Weights of a small GPT-style language model, trained from scratch on English Wikipedia.
Size: 11 layers, width 64, 2 heads of 32, MLP 256 tanh GELU, vocabulary 8192, 1.6M parameters.
Architecture: LayerNorm before each block, rotary positions, attention and MLP in parallel.
Training: a variant of Muon for these matrices, 104M tokens.
Each number is 50 + 10 x the weight over its row's rms, rounded and kept within 0 to 99. Layers, rows and columns count from 0. The size before them is the row's rms in percent of the matrix's.

# q: layer 6 attention query, 64x64, rms 0.154, rows 0-31, columns 0-63
# k: layer 6 attention key, 64x64, rms 0.161, rows 0-31, columns 0-63
# v: layer 6 attention value, 64x64, rms 0.114, rows 0-20, columns 0-63
# o: layer 6 attention output (transposed), 64x64, rms 0.094, rows 0-19, columns 0-63
q0 039:36 41 42 54 36 59 42 47 62 37 52 59 58 34 51 38 58 58 41 54 47 61 40 72 53 53 60 53 49 62 37 60 43 31 49 46 43 51 72 50 57 59 43 46 45 62 47 47 27 53 64 46 55 56 58 45 46 47 41 73 32 51 52 43
k0 037:73 52 51 56 36 45 72 52 55 41 58 35 48 49 62 52 44 42 37 51 48 56 41 63 55 50 59 47 45 33 47 52 54 51 36 35 22 51 51 43 59 49 43 44 75 59 67 63 51 61 50 46 44 54 65 56 67 48 50 47 41 43 59 54
q1 034:55 36 49 55 47 50 37 40 43 55 54 41 42 42 55 51 42 42 43 55 41 71 41 42 69 50 55 71 52 41 54 51 46 42 59 68 62 34 53 30 50 38 55 52 49 34 66 34 50 31 47 57 47 35 61 53 47 48 43 53 44 45 27 42
k1 034:49 57 59 59 50 45 35 72 48 53 42 49 58 44 65 58 54 42 61 55 59 41 75 35 38 44 28 50 47 31 64 62 42 67 52 29 48 57 44 62 50 53 58 60 43 60 40 49 60 55 41 39 54 55 41 44 38 59 50 50 56 47 55 38
q2 030:59 54 51 43 37 58 44 69 46 52 60 35 57 56 60 58 52 48 59 43 35 36 52 63 30 53 42 44 63 58 39 53 36 40 57 44 58 58 44 51 55 48 41 49 47 34 48 48 56 40 56 28 38 35 48 54 19 53 51 59 45 47 33 37
k2 034:55 43 56 48 53 44 66 48 58 47 47 47 58 41 30 41 50 55 31 53 41 58 64 50 48 40 42 53 53 50 70 58 35 58 61 38 59 50 63 61 45 48 54 54 64 48 23 60 37 63 41 66 42 51 46 36 42 49 54 46 24 41 47 51
q3 048:57 42 50 47 52 33 48 52 44 50 50 31 43 48 33 52 61 42 49 52 52 59 67 54 46 50 43 53 38 41 56 48 54 69 37 48 66 52 37 42 51 46 29 60 73 52 63 55 59 48 50 27 36 46 45 63 61 54 50 40 51 43 70 33
k3 040:44 55 49 44 53 68 45 55 46 56 51 51 44 56 41 46 47 37 61 68 66 38 35 47 38 54 48 35 53 53 42 51 35 46 60 73 48 53 68 62 49 62 59 49 44 37 59 48 60 41 61 66 55 46 61 37 34 52 34 43 58 50 38 72
q4 038:43 57 56 52 30 56 59 54 50 52 40 58 56 58 48 47 47 57 66 41 50 39 68 76 51 45 65 41 49 43 23 42 49 50 31 36 31 68 45 52 55 58 46 31 45 54 47 70 60 52 40 54 50 42 51 50 64 45 51 43 47 48 47 51
k4 037:50 41 28 53 70 56 45 35 60 55 63 48 41 37 55 52 31 49 21 38 39 69 45 56 53 42 62 58 44 47 52 56 40 31 62 41 56 60 58 43 57 58 59 55 55 47 60 43 36 59 58 60 60 56 51 57 44 59 42 55 52 48 49 36
q5 051:61 48 49 44 42 27 65 47 34 36 45 64 54 61 35 50 58 53 40 40 52 40 58 74 50 54 49 59 68 67 48 43 60 56 54 47 52 53 48 43 53 46 42 37 68 40 51 63 54 42 60 56 57 24 60 62 55 46 43 46 47 60 55 50
k5 048:43 55 62 53 29 66 51 58 34 63 61 40 56 35 58 45 59 37 60 56 45 54 40 57 59 52 49 40 36 47 42 47 62 55 31 47 52 53 61 40 41 64 37 41 54 65 41 35 68 44 46 30 47 58 62 48 32 40 50 51 53 57 50 57
q6 057:52 49 51 39 49 50 44 46 56 52 51 61 34 43 57 55 52 56 52 48 29 50 24 49 55 57 60 52 46 32 45 60 47 43 40 55 41 46 49 48 39 44 52 35 37 55 49 59 52 49 54 69 41 80 29 49 56 67 55 70 48 41 68 51
k6 061:44 42 61 60 58 64 29 47 58 39 51 55 46 61 43 45 34 54 44 59 52 57 20 40 46 51 48 55 58 48 51 49 53 50 77 58 34 58 61 66 63 47 66 55 47 46 52 51 39 66 42 58 57 35 59 54 58 57 49 57 37 38 39 53
q7 044:57 45 33 49 48 43 42 59 47 40 47 52 53 49 53 71 55 43 38 34 50 45 73 45 59 62 54 38 45 59 49 54 55 55 29 32 45 48 36 59 51 48 50 56 38 37 34 48 47 56 42 62 39 38 33 49 53 41 43 57 26 56 58 68
k7 050:45 45 60 34 58 45 58 51 45 47 45 59 47 27 60 50 64 43 61 58 43 59 29 64 56 66 46 55 38 50 51 43 56 53 44 52 31 32 54 25 43 53 44 40 55 63 50 38 51 51 61 56 42 73 47 57 55 42 66 46 58 60 54 44
q8 063:46 57 43 49 32 64 45 47 50 63 44 56 53 54 51 49 45 46 43 43 33 39 36 54 41 45 60 49 60 63 61 45 46 46 35 54 46 56 50 40 55 47 36 33 35 58 45 47 44 36 78 77 53 63 60 51 44 46 69 56 64 40 46 50
k8 052:53 57 67 53 58 59 43 45 58 42 54 66 51 48 62 59 35 50 50 58 48 43 35 50 29 42 44 63 43 48 51 41 36 38 57 40 38 43 35 51 67 51 64 41 35 55 53 50 39 46 62 53 41 56 52 56 57 66 51 57 35 18 48 44
q9 050:48 49 40 50 56 46 59 50 58 45 57 39 34 58 49 58 70 66 56 55 33 56 46 45 61 54 53 37 39 37 59 56 60 47 44 46 45 41 69 57 36 53 59 40 45 68 53 61 42 71 56 63 36 55 35 53 59 43 51 53 28 65 57 61
k9 057:40 36 43 49 31 63 51 37 49 40 53 63 38 50 49 37 68 55 50 64 48 52 20 53 63 50 52 50 64 40 48 48 63 47 52 45 30 53 65 47 54 59 52 36 36 61 52 45 46 65 65 43 50 62 58 38 49 47 63 47 36 45 46 51
q10 120:57 48 55 48 39 66 44 46 48 69 36 41 52 47 57 56 46 28 54 49 36 38 49 52 41 46 41 53 55 62 48 37 42 65 43 59 52 61 41 44 59 47 48 47 40 49 27 62 59 29 64 63 60 59 61 50 50 48 71 45 64 35 41 42
k10 108:50 59 58 54 69 51 35 49 47 50 47 50 70 52 52 76 21 46 59 40 41 44 70 57 51 65 49 59 47 61 50 38 37 51 47 44 51 36 45 53 52 43 59 27 47 49 42 48 45 37 58 65 44 55 51 64 57 59 40 57 58 45 52 61
q11 059:34 55 54 52 45 57 65 47 43 41 59 48 51 43 35 45 66 60 35 59 46 72 53 45 64 46 53 50 43 44 63 60 54 42 51 33 43 51 63 53 70 51 47 40 52 56 71 35 41 60 46 31 53 38 45 39 51 67 46 53 30 59 50 43
k11 106:58 64 68 58 72 54 37 45 51 45 52 63 56 56 45 70 32 51 58 46 38 55 61 55 41 51 48 69 49 53 55 33 40 51 56 41 42 38 32 60 63 47 61 39 46 52 42 47 41 46 55 54 46 56 53 65 53 68 50 56 41 26 48 57
q12 136:49 59 85 35 48 46 62 48 36 55 48 43 51 42 42 46 44 50 27 63 45 40 44 35 50 57 51 44 58 46 61 38 28 44 58 48 65 47 56 49 55 41 40 67 54 59 63 47 52 52 58 53 60 42 52 45 59 58 68 38 47 48 50 38
k12 138:58 51 71 42 43 43 59 50 47 51 50 62 31 39 42 39 52 35 45 52 44 48 54 50 36 48 60 45 37 41 76 39 43 62 33 51 65 40 54 56 57 46 48 56 66 63 54 38 54 54 40 50 50 56 68 52 34 43 62 43 51 51 68 34
q13 145:32 57 42 66 50 45 52 68 46 41 58 42 58 52 75 41 40 51 39 54 73 32 54 37 58 40 50 43 58 52 51 42 59 35 67 67 51 46 54 58 50 43 39 55 60 38 50 55 37 53 61 57 42 51 57 57 43 29 53 49 40 60 41 53
k13 140:37 46 48 56 43 64 43 52 46 40 65 54 52 60 64 57 24 63 45 18 45 44 46 41 37 64 38 41 45 55 59 37 53 50 56 47 44 50 62 57 62 41 45 43 60 42 51 50 56 57 45 49 53 54 48 53 68 34 58 44 54 74 56 49
q14 154:59 39 43 50 74 43 48 40 63 58 46 54 58 42 44 46 36 48 35 42 52 43 66 59 45 27 47 71 51 45 55 49 49 49 64 61 41 50 55 50 53 60 47 51 36 62 66 65 54 35 49 51 64 59 49 38 29 46 58 46 47 50 44 29
k14 146:49 40 54 46 67 47 46 28 59 72 55 46 50 45 43 41 37 58 40 37 64 61 47 60 49 41 42 47 55 63 68 37 47 57 65 45 42 45 42 76 44 58 52 56 58 49 42 34 34 40 60 67 39 38 54 41 58 46 58 51 46 53 54 52
q15 137:58 41 51 37 43 58 46 61 50 41 58 53 27 70 33 64 42 52 46 60 68 56 58 40 60 56 51 28 59 39 58 66 39 47 61 49 53 39 48 38 42 62 36 34 45 57 61 56 44 42 47 57 56 68 45 41 54 41 56 47 41 50 43 59
k15 138:49 46 37 47 46 49 48 51 41 45 54 51 46 67 23 62 37 27 32 46 57 48 39 57 54 48 60 33 42 46 64 60 56 61 46 52 33 48 51 48 56 54 60 50 61 45 48 63 41 66 57 69 53 72 58 53 48 56 48 61 49 50 30 46
q16 160:45 44 53 47 69 38 64 44 51 49 45 51 56 63 62 43 53 53 62 60 33 29 58 49 36 58 44 38 52 46 60 42 58 48 42 73 48 49 50 51 36 65 70 39 31 47 67 39 41 61 62 55 37 45 59 47 55 47 50 41 56 51 34 43
k16 147:37 50 53 35 65 37 59 42 66 50 67 39 44 66 72 38 43 49 47 52 40 50 49 42 50 55 54 51 59 44 43 50 50 68 49 47 46 60 50 43 68 57 46 41 45 45 51 41 60 56 31 79 59 41 47 54 42 55 51 32 44 47 39 64
q17 148:42 61 36 54 51 41 59 52 43 54 65 61 44 66 58 39 46 56 55 36 52 49 54 28 43 51 58 58 51 49 39 55 41 77 51 54 47 51 40 53 54 53 44 57 55 58 67 34 52 33 53 48 28 73 31 47 52 56 43 63 55 42 56 45
k17 150:46 36 48 48 46 55 69 42 37 67 58 43 41 51 53 45 43 49 44 44 54 33 46 58 63 67 56 46 51 22 38 46 54 46 49 43 55 53 60 74 53 53 47 55 44 58 61 51 54 41 61 45 46 57 31 56 55 45 24 53 59 31 46 59
q18 147:59 65 47 71 44 25 45 46 49 61 58 39 34 36 56 60 49 42 50 59 52 43 50 43 56 32 34 54 45 51 57 49 43 54 63 62 61 57 61 61 39 36 59 35 54 58 59 42 52 47 52 48 59 57 29 44 62 56 43 62 35 54 39 62
k18 148:48 45 49 55 55 51 45 57 37 63 58 47 35 39 52 60 68 27 51 34 51 61 58 53 44 47 52 48 58 51 53 56 63 45 41 48 41 43 54 49 44 28 52 61 47 66 62 50 50 48 56 72 47 42 45 42 72 40 31 30 34 59 46 51
q19 151:55 57 73 52 44 40 58 55 40 59 60 58 47 29 61 60 52 56 49 34 52 56 47 43 41 53 39 46 54 55 36 69 59 31 47 51 47 39 37 57 62 62 37 52 39 56 46 45 46 60 50 57 54 60 60 74 48 38 51 50 54 33 32 38
k19 149:38 43 59 45 43 52 35 51 72 47 60 50 44 35 58 63 36 69 51 46 64 56 52 65 51 58 43 47 52 60 45 59 36 56 29 65 51 41 52 54 49 47 51 53 58 56 52 37 56 54 42 30 43 69 73 52 39 50 41 46 36 52 35 50
q20 148:40 58 50 46 50 60 63 63 48 51 49 53 61 59 40 51 40 51 47 54 49 39 37 57 46 43 50 46 70 39 23 60 36 51 50 32 46 31 45 58 63 51 61 54 45 71 59 46 56 62 63 41 57 43 61 22 51 43 59 50 39 50 47 46
k20 140:51 49 61 52 47 47 64 70 56 68 32 42 41 49 43 38 26 48 60 46 57 40 50 62 48 40 55 44 58 39 63 71 36 53 43 46 39 50 40 53 46 43 68 36 54 49 50 47 62 47 51 53 49 48 49 47 55 45 66 48 80 51 38 50
q21 146:45 47 48 68 39 46 47 46 72 49 46 56 36 40 43 43 52 34 63 48 29 32 51 51 52 67 61 59 55 51 54 62 36 39 56 50 41 44 59 65 64 52 49 71 47 26 36 63 51 49 66 45 45 59 46 49 51 58 57 53 49 55 48 48
k21 141:60 55 61 73 47 53 45 45 56 51 39 67 32 51 61 58 56 38 42 40 51 47 68 36 51 70 54 56 56 49 58 48 44 50 53 58 39 44 40 53 63 72 38 42 59 58 38 51 47 51 57 43 47 33 42 39 27 50 49 49 55 65 39 61
q22 143:54 31 48 44 47 42 45 46 51 69 57 64 45 58 62 41 37 34 45 67 56 47 42 45 35 48 43 34 39 54 46 60 60 37 50 51 36 55 42 48 44 39 66 56 54 53 53 45 31 46 63 30 64 59 63 47 48 53 52 45 63 57 69 59
k22 142:47 52 39 49 52 36 38 33 49 55 63 51 47 42 59 38 46 50 41 58 46 52 60 45 55 59 53 31 58 70 39 53 54 45 55 40 29 32 56 42 45 39 48 51 41 67 46 56 54 52 50 52 61 58 54 51 45 78 45 49 78 50 68 48
q23 151:42 52 43 64 30 45 50 45 40 62 43 60 43 45 52 45 45 67 33 59 57 47 55 53 56 60 47 66 48 49 56 45 61 56 50 25 46 63 37 36 39 60 35 55 46 30 59 45 51 57 41 67 51 53 70 32 60 59 43 62 45 42 49 52
k23 146:32 48 54 66 47 43 65 47 55 50 28 60 53 44 46 73 49 51 44 51 60 55 50 35 60 50 56 53 52 62 47 49 53 57 44 38 73 56 68 46 58 36 53 56 43 49 52 42 30 46 44 54 28 65 49 37 43 52 47 35 67 42 43 44
q24 152:37 56 27 31 42 43 51 55 61 58 48 41 39 35 52 67 56 35 54 46 52 43 58 53 65 54 38 49 42 58 66 53 52 48 56 37 61 37 50 52 56 71 55 53 51 40 63 37 53 47 45 41 63 43 48 56 61 27 39 62 55 53 64 41
k24 141:37 54 39 55 43 45 67 54 56 59 72 46 56 58 41 57 65 42 50 45 58 36 36 48 59 60 51 48 51 68 60 53 67 53 38 42 54 40 41 42 35 65 43 56 66 68 43 48 44 30 36 42 54 30 49 56 53 60 53 43 43 47 47 47
q25 154:55 49 59 54 43 55 52 38 39 48 60 28 61 42 60 65 44 42 71 53 49 47 50 43 37 39 63 56 59 27 66 57 52 39 54 36 38 53 53 45 38 61 41 64 47 45 58 43 50 59 38 52 47 55 53 37 27 54 45 54 61 53 67 63
k25 149:50 56 57 51 26 53 47 51 47 57 77 55 54 40 57 44 53 50 63 59 54 49 40 51 54 43 75 52 43 67 42 50 39 53 38 55 38 51 53 65 48 63 55 30 47 41 44 50 34 64 43 55 51 51 40 29 51 41 49 45 52 50 71 35
q26 147:27 43 52 40 37 48 48 66 47 57 32 47 33 56 62 49 78 55 54 57 57 64 46 60 34 47 55 50 39 52 55 35 28 40 57 50 30 52 62 53 51 54 64 56 58 61 43 45 46 48 60 55 58 44 46 60 54 53 46 60 45 39 39 43
k26 144:48 63 46 39 47 48 48 57 51 41 44 62 50 59 54 42 47 54 78 42 45 33 48 43 57 52 42 53 36 67 58 32 51 37 40 42 43 53 57 51 54 47 52 68 49 89 54 48 43 61 44 56 63 45 52 46 47 50 44 58 48 37 38 62
q27 137:45 40 49 56 62 30 54 62 58 31 60 44 44 39 39 51 66 43 63 46 41 35 40 57 66 57 46 44 50 56 43 46 57 52 67 60 54 67 51 49 54 36 44 44 68 39 66 38 52 41 57 51 58 45 52 39 27 43 55 40 44 34 60 53
k27 129:58 38 39 63 46 58 63 47 48 38 66 69 42 43 67 53 60 49 49 40 59 41 47 47 46 47 49 44 50 47 43 51 42 47 64 50 60 48 31 52 46 35 60 48 65 38 57 51 60 38 48 59 56 21 70 35 46 65 51 58 58 37 51 48
q28 159:59 61 53 36 56 61 30 49 56 69 45 35 43 66 53 51 53 51 55 50 39 34 44 43 46 30 60 46 58 73 59 56 43 35 56 51 58 50 39 36 72 48 47 54 60 47 57 45 62 48 49 47 34 59 65 49 56 57 32 57 43 47 45 38
k28 146:55 50 59 62 74 43 42 52 42 52 41 50 57 43 53 48 47 59 46 45 43 33 38 59 44 53 81 36 48 59 60 52 55 58 51 33 49 50 47 49 56 56 52 50 71 49 44 59 64 47 38 41 56 68 30 49 53 45 37 36 34 34 53 48
q29 156:25 44 46 53 39 46 29 36 56 47 42 51 55 30 49 38 56 55 43 47 50 41 39 46 52 49 53 42 46 40 45 66 55 49 53 71 73 51 37 60 37 59 43 57 66 68 54 56 54 70 38 56 40 42 40 50 53 59 50 50 61 61 52 49
k29 152:49 44 49 52 45 34 39 46 61 50 32 43 60 51 67 54 58 52 39 53 38 53 38 46 43 50 52 46 58 42 51 65 49 35 42 51 63 47 71 49 63 64 40 32 60 67 58 39 49 51 57 53 42 31 64 46 60 41 48 69 55 42 72 53
q30 150:36 50 60 52 47 54 42 43 55 38 60 50 61 43 59 48 57 28 47 25 61 53 53 54 38 47 54 48 55 56 60 58 38 62 59 45 54 61 42 28 43 55 57 59 29 56 54 63 42 52 58 31 49 52 56 51 64 50 73 53 45 30 56 60
k30 145:44 47 48 50 60 44 30 65 31 50 64 31 44 54 46 49 45 41 55 45 58 59 59 50 52 69 48 64 34 51 53 52 50 36 54 52 62 51 56 56 51 64 57 49 61 52 43 55 62 67 54 38 36 43 50 30 55 58 69 43 59 23 46 47
q31 139:55 57 53 32 57 50 37 71 51 66 47 47 30 48 57 62 53 52 38 45 46 43 30 61 37 48 56 78 54 56 36 35 66 51 48 45 54 56 47 49 52 51 61 45 59 45 70 50 38 53 57 41 52 49 46 53 35 54 66 35 63 49 50 59
k31 139:57 48 49 60 44 53 41 60 68 48 51 44 27 52 50 62 41 65 53 63 57 32 53 51 35 35 53 51 60 56 42 35 55 57 58 26 39 45 51 54 37 49 45 44 40 61 65 67 59 52 53 40 34 42 52 65 55 52 60 35 50 39 62 54
v0 084:51 57 62 47 45 56 57 63 50 58 56 38 29 50 42 45 56 53 60 42 60 32 49 45 57 41 40 37 51 39 49 59 52 44 76 54 36 37 68 60 46 44 41 48 59 51 64 44 51 47 48 43 72 50 49 46 49 52 30 54 55 29 65 63
o0 083:79 51 55 49 41 65 56 47 70 43 35 41 59 44 53 41 43 55 36 42 38 42 54 61 56 60 54 59 34 39 56 53 70 52 46 62 47 60 46 43 50 57 45 50 30 54 39 61 47 41 47 61 30 38 44 67 63 47 58 43 47 53 43 51
v1 100:62 59 58 56 56 44 49 63 42 80 52 38 61 40 44 69 52 41 35 32 31 58 60 38 53 47 59 52 43 58 59 47 55 47 35 47 58 31 50 47 42 45 41 56 63 57 42 42 55 50 36 48 49 65 43 59 69 57 54 56 62 50 49 56
o1 097:32 26 55 60 69 55 54 53 36 36 54 59 56 53 55 46 50 44 59 61 48 40 25 51 65 55 47 48 45 49 39 42 53 52 60 66 42 57 56 50 45 63 67 47 44 48 55 40 52 30 44 65 57 27 62 51 44 40 51 61 57 44 57 44
v2 101:53 42 31 43 43 21 52 44 45 63 64 63 54 34 66 62 51 37 43 59 53 60 47 54 66 33 65 50 44 55 34 54 59 42 39 47 51 47 58 55 55 60 43 51 53 51 37 61 39 52 57 58 46 48 56 49 39 50 63 56 33 43 55 70
o2 101:39 69 55 54 67 61 50 89 46 43 47 54 61 55 50 59 58 49 38 43 47 41 51 60 56 38 71 54 51 45 42 32 36 49 44 48 37 49 54 51 57 58 47 42 51 40 45 48 53 49 46 53 44 50 54 66 40 53 47 39 32 65 33 50
v3 089:50 48 40 56 35 57 49 38 32 56 45 51 52 60 48 54 51 59 60 54 48 63 42 29 62 46 37 49 46 46 61 39 83 44 66 59 51 51 34 43 43 59 47 33 52 50 33 54 49 49 38 47 65 55 31 59 54 59 44 57 47 40 44 63
o3 088:53 46 72 55 75 47 49 57 66 52 52 48 33 38 50 54 35 40 26 53 42 36 53 51 27 48 54 49 60 39 45 59 49 39 54 48 57 65 46 62 55 47 57 67 40 60 51 37 39 64 46 55 55 60 55 39 47 42 52 53 41 38 58 57
v4 086:50 61 30 68 82 54 64 41 39 47 44 51 39 36 46 57 38 58 32 40 64 52 58 32 52 54 52 43 52 62 58 56 51 37 47 46 33 46 49 31 67 51 54 40 52 55 45 69 50 41 43 51 49 58 59 52 52 50 54 46 62 54 44 55
o4 100:50 61 69 50 63 36 60 54 39 45 54 26 56 56 51 44 77 41 51 56 40 59 35 51 42 49 42 70 56 51 58 38 49 59 48 59 56 39 51 59 38 40 48 66 40 56 41 53 60 41 35 52 46 50 38 43 37 46 49 57 66 36 50 61
v5 091:54 55 41 47 59 37 51 61 45 57 58 36 56 29 45 40 46 71 64 42 43 56 53 58 38 65 34 50 45 49 47 52 60 51 47 60 65 35 49 55 28 52 46 50 42 58 39 65 42 43 62 32 58 63 41 32 64 46 55 47 56 60 43 61
o5 087:42 59 58 53 40 57 56 73 41 43 44 56 38 54 48 46 29 46 59 59 45 28 35 59 67 61 44 57 59 44 55 48 52 48 58 48 77 47 47 48 43 67 41 46 51 32 42 32 57 40 53 61 63 50 44 43 53 41 64 39 58 51 55 47
v6 102:41 64 41 59 66 65 46 59 51 57 54 49 51 56 51 49 50 42 43 52 61 46 43 26 45 60 48 65 60 50 41 51 51 49 58 57 50 66 54 47 39 43 49 58 44 45 46 19 48 37 51 31 62 57 59 49 54 57 43 49 25 67 46 30
o6 093:54 38 62 34 40 52 31 37 48 44 51 54 61 64 60 48 62 54 30 65 44 48 41 41 49 46 40 47 46 50 60 64 38 56 60 39 62 41 46 48 60 51 64 63 51 50 62 56 50 51 47 43 61 35 58 22 58 49 65 37 66 53 46 50
v7 095:47 67 46 56 55 44 67 43 48 28 53 43 65 37 44 48 56 56 44 52 47 60 50 33 51 68 45 54 41 25 60 65 44 55 48 51 53 37 45 48 36 18 48 49 53 51 45 65 53 60 37 50 40 58 55 55 62 50 56 37 53 53 57 43
o7 105:54 59 43 59 37 51 64 57 51 51 48 38 48 49 62 54 27 40 51 47 53 37 33 52 55 56 40 55 63 35 52 53 42 50 43 54 51 48 47 60 41 61 70 60 56 54 42 59 60 21 59 70 54 47 41 46 56 34 52 47 57 36 68 38
v8 090:64 50 40 60 52 26 71 55 35 26 43 45 48 73 48 54 55 39 40 59 67 45 38 66 49 47 47 61 62 59 45 51 35 51 41 55 48 40 38 64 57 43 46 47 51 43 61 58 54 63 46 47 52 38 50 50 43 59 33 53 52 49 47 34
o8 080:54 52 49 58 45 41 67 44 38 63 46 43 46 41 40 43 47 66 47 39 40 56 64 51 50 36 74 65 47 33 59 37 48 55 60 41 56 41 49 27 53 55 59 56 56 60 24 62 63 48 57 54 45 46 54 61 36 41 62 46 55 51 40 58
v9 094:67 43 45 55 51 37 64 42 54 51 66 42 46 50 54 61 41 36 47 39 39 52 69 47 76 58 39 38 55 45 55 43 50 56 32 53 39 55 65 58 49 30 29 45 49 50 50 67 56 51 48 53 56 39 49 49 65 68 55 47 38 47 41 48
o9 091:43 35 46 57 43 64 59 61 55 58 51 34 64 47 52 61 50 64 51 54 64 45 53 69 45 49 77 59 37 44 38 63 38 48 52 56 49 32 56 34 57 55 37 49 45 55 45 45 48 65 42 60 50 41 48 30 37 39 43 67 42 44 54 45
v10 094:44 52 46 43 45 40 58 62 50 55 45 52 60 55 52 45 65 59 64 32 50 44 46 62 64 52 58 42 34 66 56 73 57 47 48 33 56 37 45 64 43 48 45 58 38 49 57 34 67 41 51 40 47 55 33 66 47 34 45 52 53 58 35 65
o10 095:56 30 62 59 51 48 51 49 48 49 51 43 52 36 39 41 45 42 57 49 64 41 44 39 59 49 59 63 59 44 50 33 58 44 58 50 51 59 59 32 45 50 44 51 58 36 46 50 49 33 42 55 61 45 61 46 64 80 75 28 54 46 57 50
v11 087:33 48 44 45 54 56 48 47 61 64 61 53 49 50 43 27 33 61 57 54 54 62 63 51 51 46 39 55 55 69 51 43 44 38 31 61 38 43 47 39 36 45 49 42 41 54 58 37 56 39 48 66 44 60 32 56 55 67 61 50 54 74 44 50
o11 094:47 57 50 56 57 51 39 47 54 44 52 50 47 57 32 64 56 60 49 39 52 35 30 37 55 70 63 50 60 79 50 48 42 51 57 45 71 53 41 50 49 45 48 49 47 29 47 53 57 36 28 42 58 37 65 47 43 49 64 58 56 41 52 56
v12 096:44 53 45 47 47 47 67 58 33 55 48 48 35 27 44 52 62 43 54 38 48 57 59 41 58 48 48 67 61 28 72 62 53 58 43 51 56 50 36 50 55 41 56 56 68 49 45 33 46 44 32 41 51 44 50 57 64 39 67 41 53 62 41 55
o12 084:65 40 56 48 38 77 36 59 50 43 57 55 59 50 51 42 47 49 52 56 62 31 28 30 42 36 31 48 48 46 48 51 64 48 65 48 53 64 55 50 43 58 60 50 59 53 40 47 64 29 46 50 52 56 61 41 38 39 56 53 67 52 59 45
v13 098:53 49 55 60 25 37 45 53 59 51 52 36 50 70 57 54 43 51 53 39 56 65 49 42 28 64 51 54 58 49 52 42 62 62 46 44 45 46 45 43 37 49 71 58 42 55 57 61 54 50 58 62 59 54 34 41 35 58 47 57 36 42 43 24
o13 097:49 56 40 58 75 65 37 26 50 61 48 52 54 47 60 43 47 71 54 46 41 61 54 44 52 46 58 41 56 48 49 35 36 52 60 50 55 55 26 56 53 44 34 66 54 43 34 58 34 68 40 58 62 60 46 56 46 41 44 45 54 46 46 55
v14 092:46 46 51 45 46 29 48 36 43 38 42 40 47 56 44 72 57 47 46 62 40 43 27 46 46 66 53 49 46 57 54 61 58 36 52 33 43 53 46 50 37 51 47 53 63 73 61 49 61 52 50 39 52 28 51 53 72 66 52 58 48 44 60 54
o14 095:69 58 40 60 65 58 69 31 38 52 52 47 66 51 58 38 33 57 51 46 51 49 58 58 66 47 39 48 61 50 47 29 49 52 42 44 36 50 64 54 64 45 40 60 35 42 40 35 68 46 39 50 44 59 57 52 45 49 66 44 49 43 42 54
v15 087:42 55 67 48 56 36 65 34 64 52 58 41 53 34 61 60 54 46 38 55 59 55 33 41 64 44 38 43 47 48 71 37 52 40 60 54 56 29 50 56 53 54 62 55 55 52 58 71 52 64 49 36 43 61 65 46 51 49 56 47 33 61 41 50
o15 085:33 54 41 53 41 59 54 59 46 49 36 45 53 59 52 63 52 45 60 65 50 45 60 60 51 39 45 52 57 53 39 48 47 68 35 54 43 41 30 57 56 35 59 51 49 33 26 29 58 46 54 44 61 49 65 34 52 52 47 63 65 52 53 69
v16 097:42 61 58 57 23 52 45 61 59 59 60 50 48 56 40 29 39 39 53 56 43 62 57 42 55 60 47 46 59 54 54 60 64 50 51 74 57 52 70 38 48 48 42 39 54 47 40 49 43 57 49 43 49 51 45 45 57 20 45 44 54 70 56 43
o16 096:61 66 54 26 61 58 57 50 54 69 51 47 55 46 47 53 48 43 46 49 46 35 36 46 58 54 34 43 48 66 43 44 44 69 63 62 50 65 33 50 44 45 52 51 40 66 44 43 45 43 59 62 71 40 57 42 48 58 44 39 61 32 50 36
v17 107:60 42 50 32 48 53 59 43 55 52 39 63 35 38 57 56 41 58 41 62 56 49 65 46 57 29 78 49 58 52 39 46 57 43 49 51 54 49 56 61 43 57 66 65 53 39 37 58 60 51 60 58 54 37 48 34 36 50 51 68 30 47 54 51
o17 100:50 48 35 55 53 51 50 75 59 59 53 34 42 50 76 60 59 45 44 48 45 52 54 56 48 45 62 46 36 53 53 42 52 46 37 47 46 48 43 41 39 58 41 38 36 57 46 57 35 50 56 44 20 44 55 56 62 52 68 59 52 66 43 67
v18 092:59 65 34 51 53 65 69 51 53 59 65 54 55 46 50 59 63 39 41 60 36 48 49 45 54 43 39 53 61 38 53 57 43 72 33 41 39 62 55 58 48 58 63 53 48 54 40 50 39 60 64 39 55 38 59 44 56 36 28 40 57 61 57 56
o18 091:36 57 65 49 44 62 54 53 40 42 52 58 59 48 47 55 55 40 50 56 54 48 53 59 30 31 24 45 49 65 53 54 41 51 53 57 56 52 40 36 64 41 50 48 68 52 61 74 50 52 59 65 48 35 49 36 60 41 51 52 43 46 26 54
v19 101:77 65 59 51 46 59 49 47 53 44 50 53 54 44 47 48 51 59 60 48 55 18 39 62 28 54 47 41 64 47 47 37 53 53 66 39 36 62 60 53 57 40 46 50 61 57 44 32 44 55 52 52 58 47 46 47 51 42 63 63 59 44 36 66
o19 102:52 34 64 50 38 56 51 37 41 38 50 48 37 49 37 58 56 57 55 37 42 51 71 54 61 37 39 53 48 61 51 83 53 65 43 48 46 56 49 54 48 72 49 46 49 49 65 49 35 46 32 39 36 50 39 62 63 59 49 51 49 56 49 47
v20 104:28 45 35 59 48 47 39 61 63 41 50 68 43 36 51 39 60 54 52 66 57 59 59 43 44 44 61 58 37 55 56 27 41 52 55 44 44 42 51 57 52 54 52 54 66 59 66 52 41 44 49 61 57 33 48 40 43 49 34 56 37 40 53 71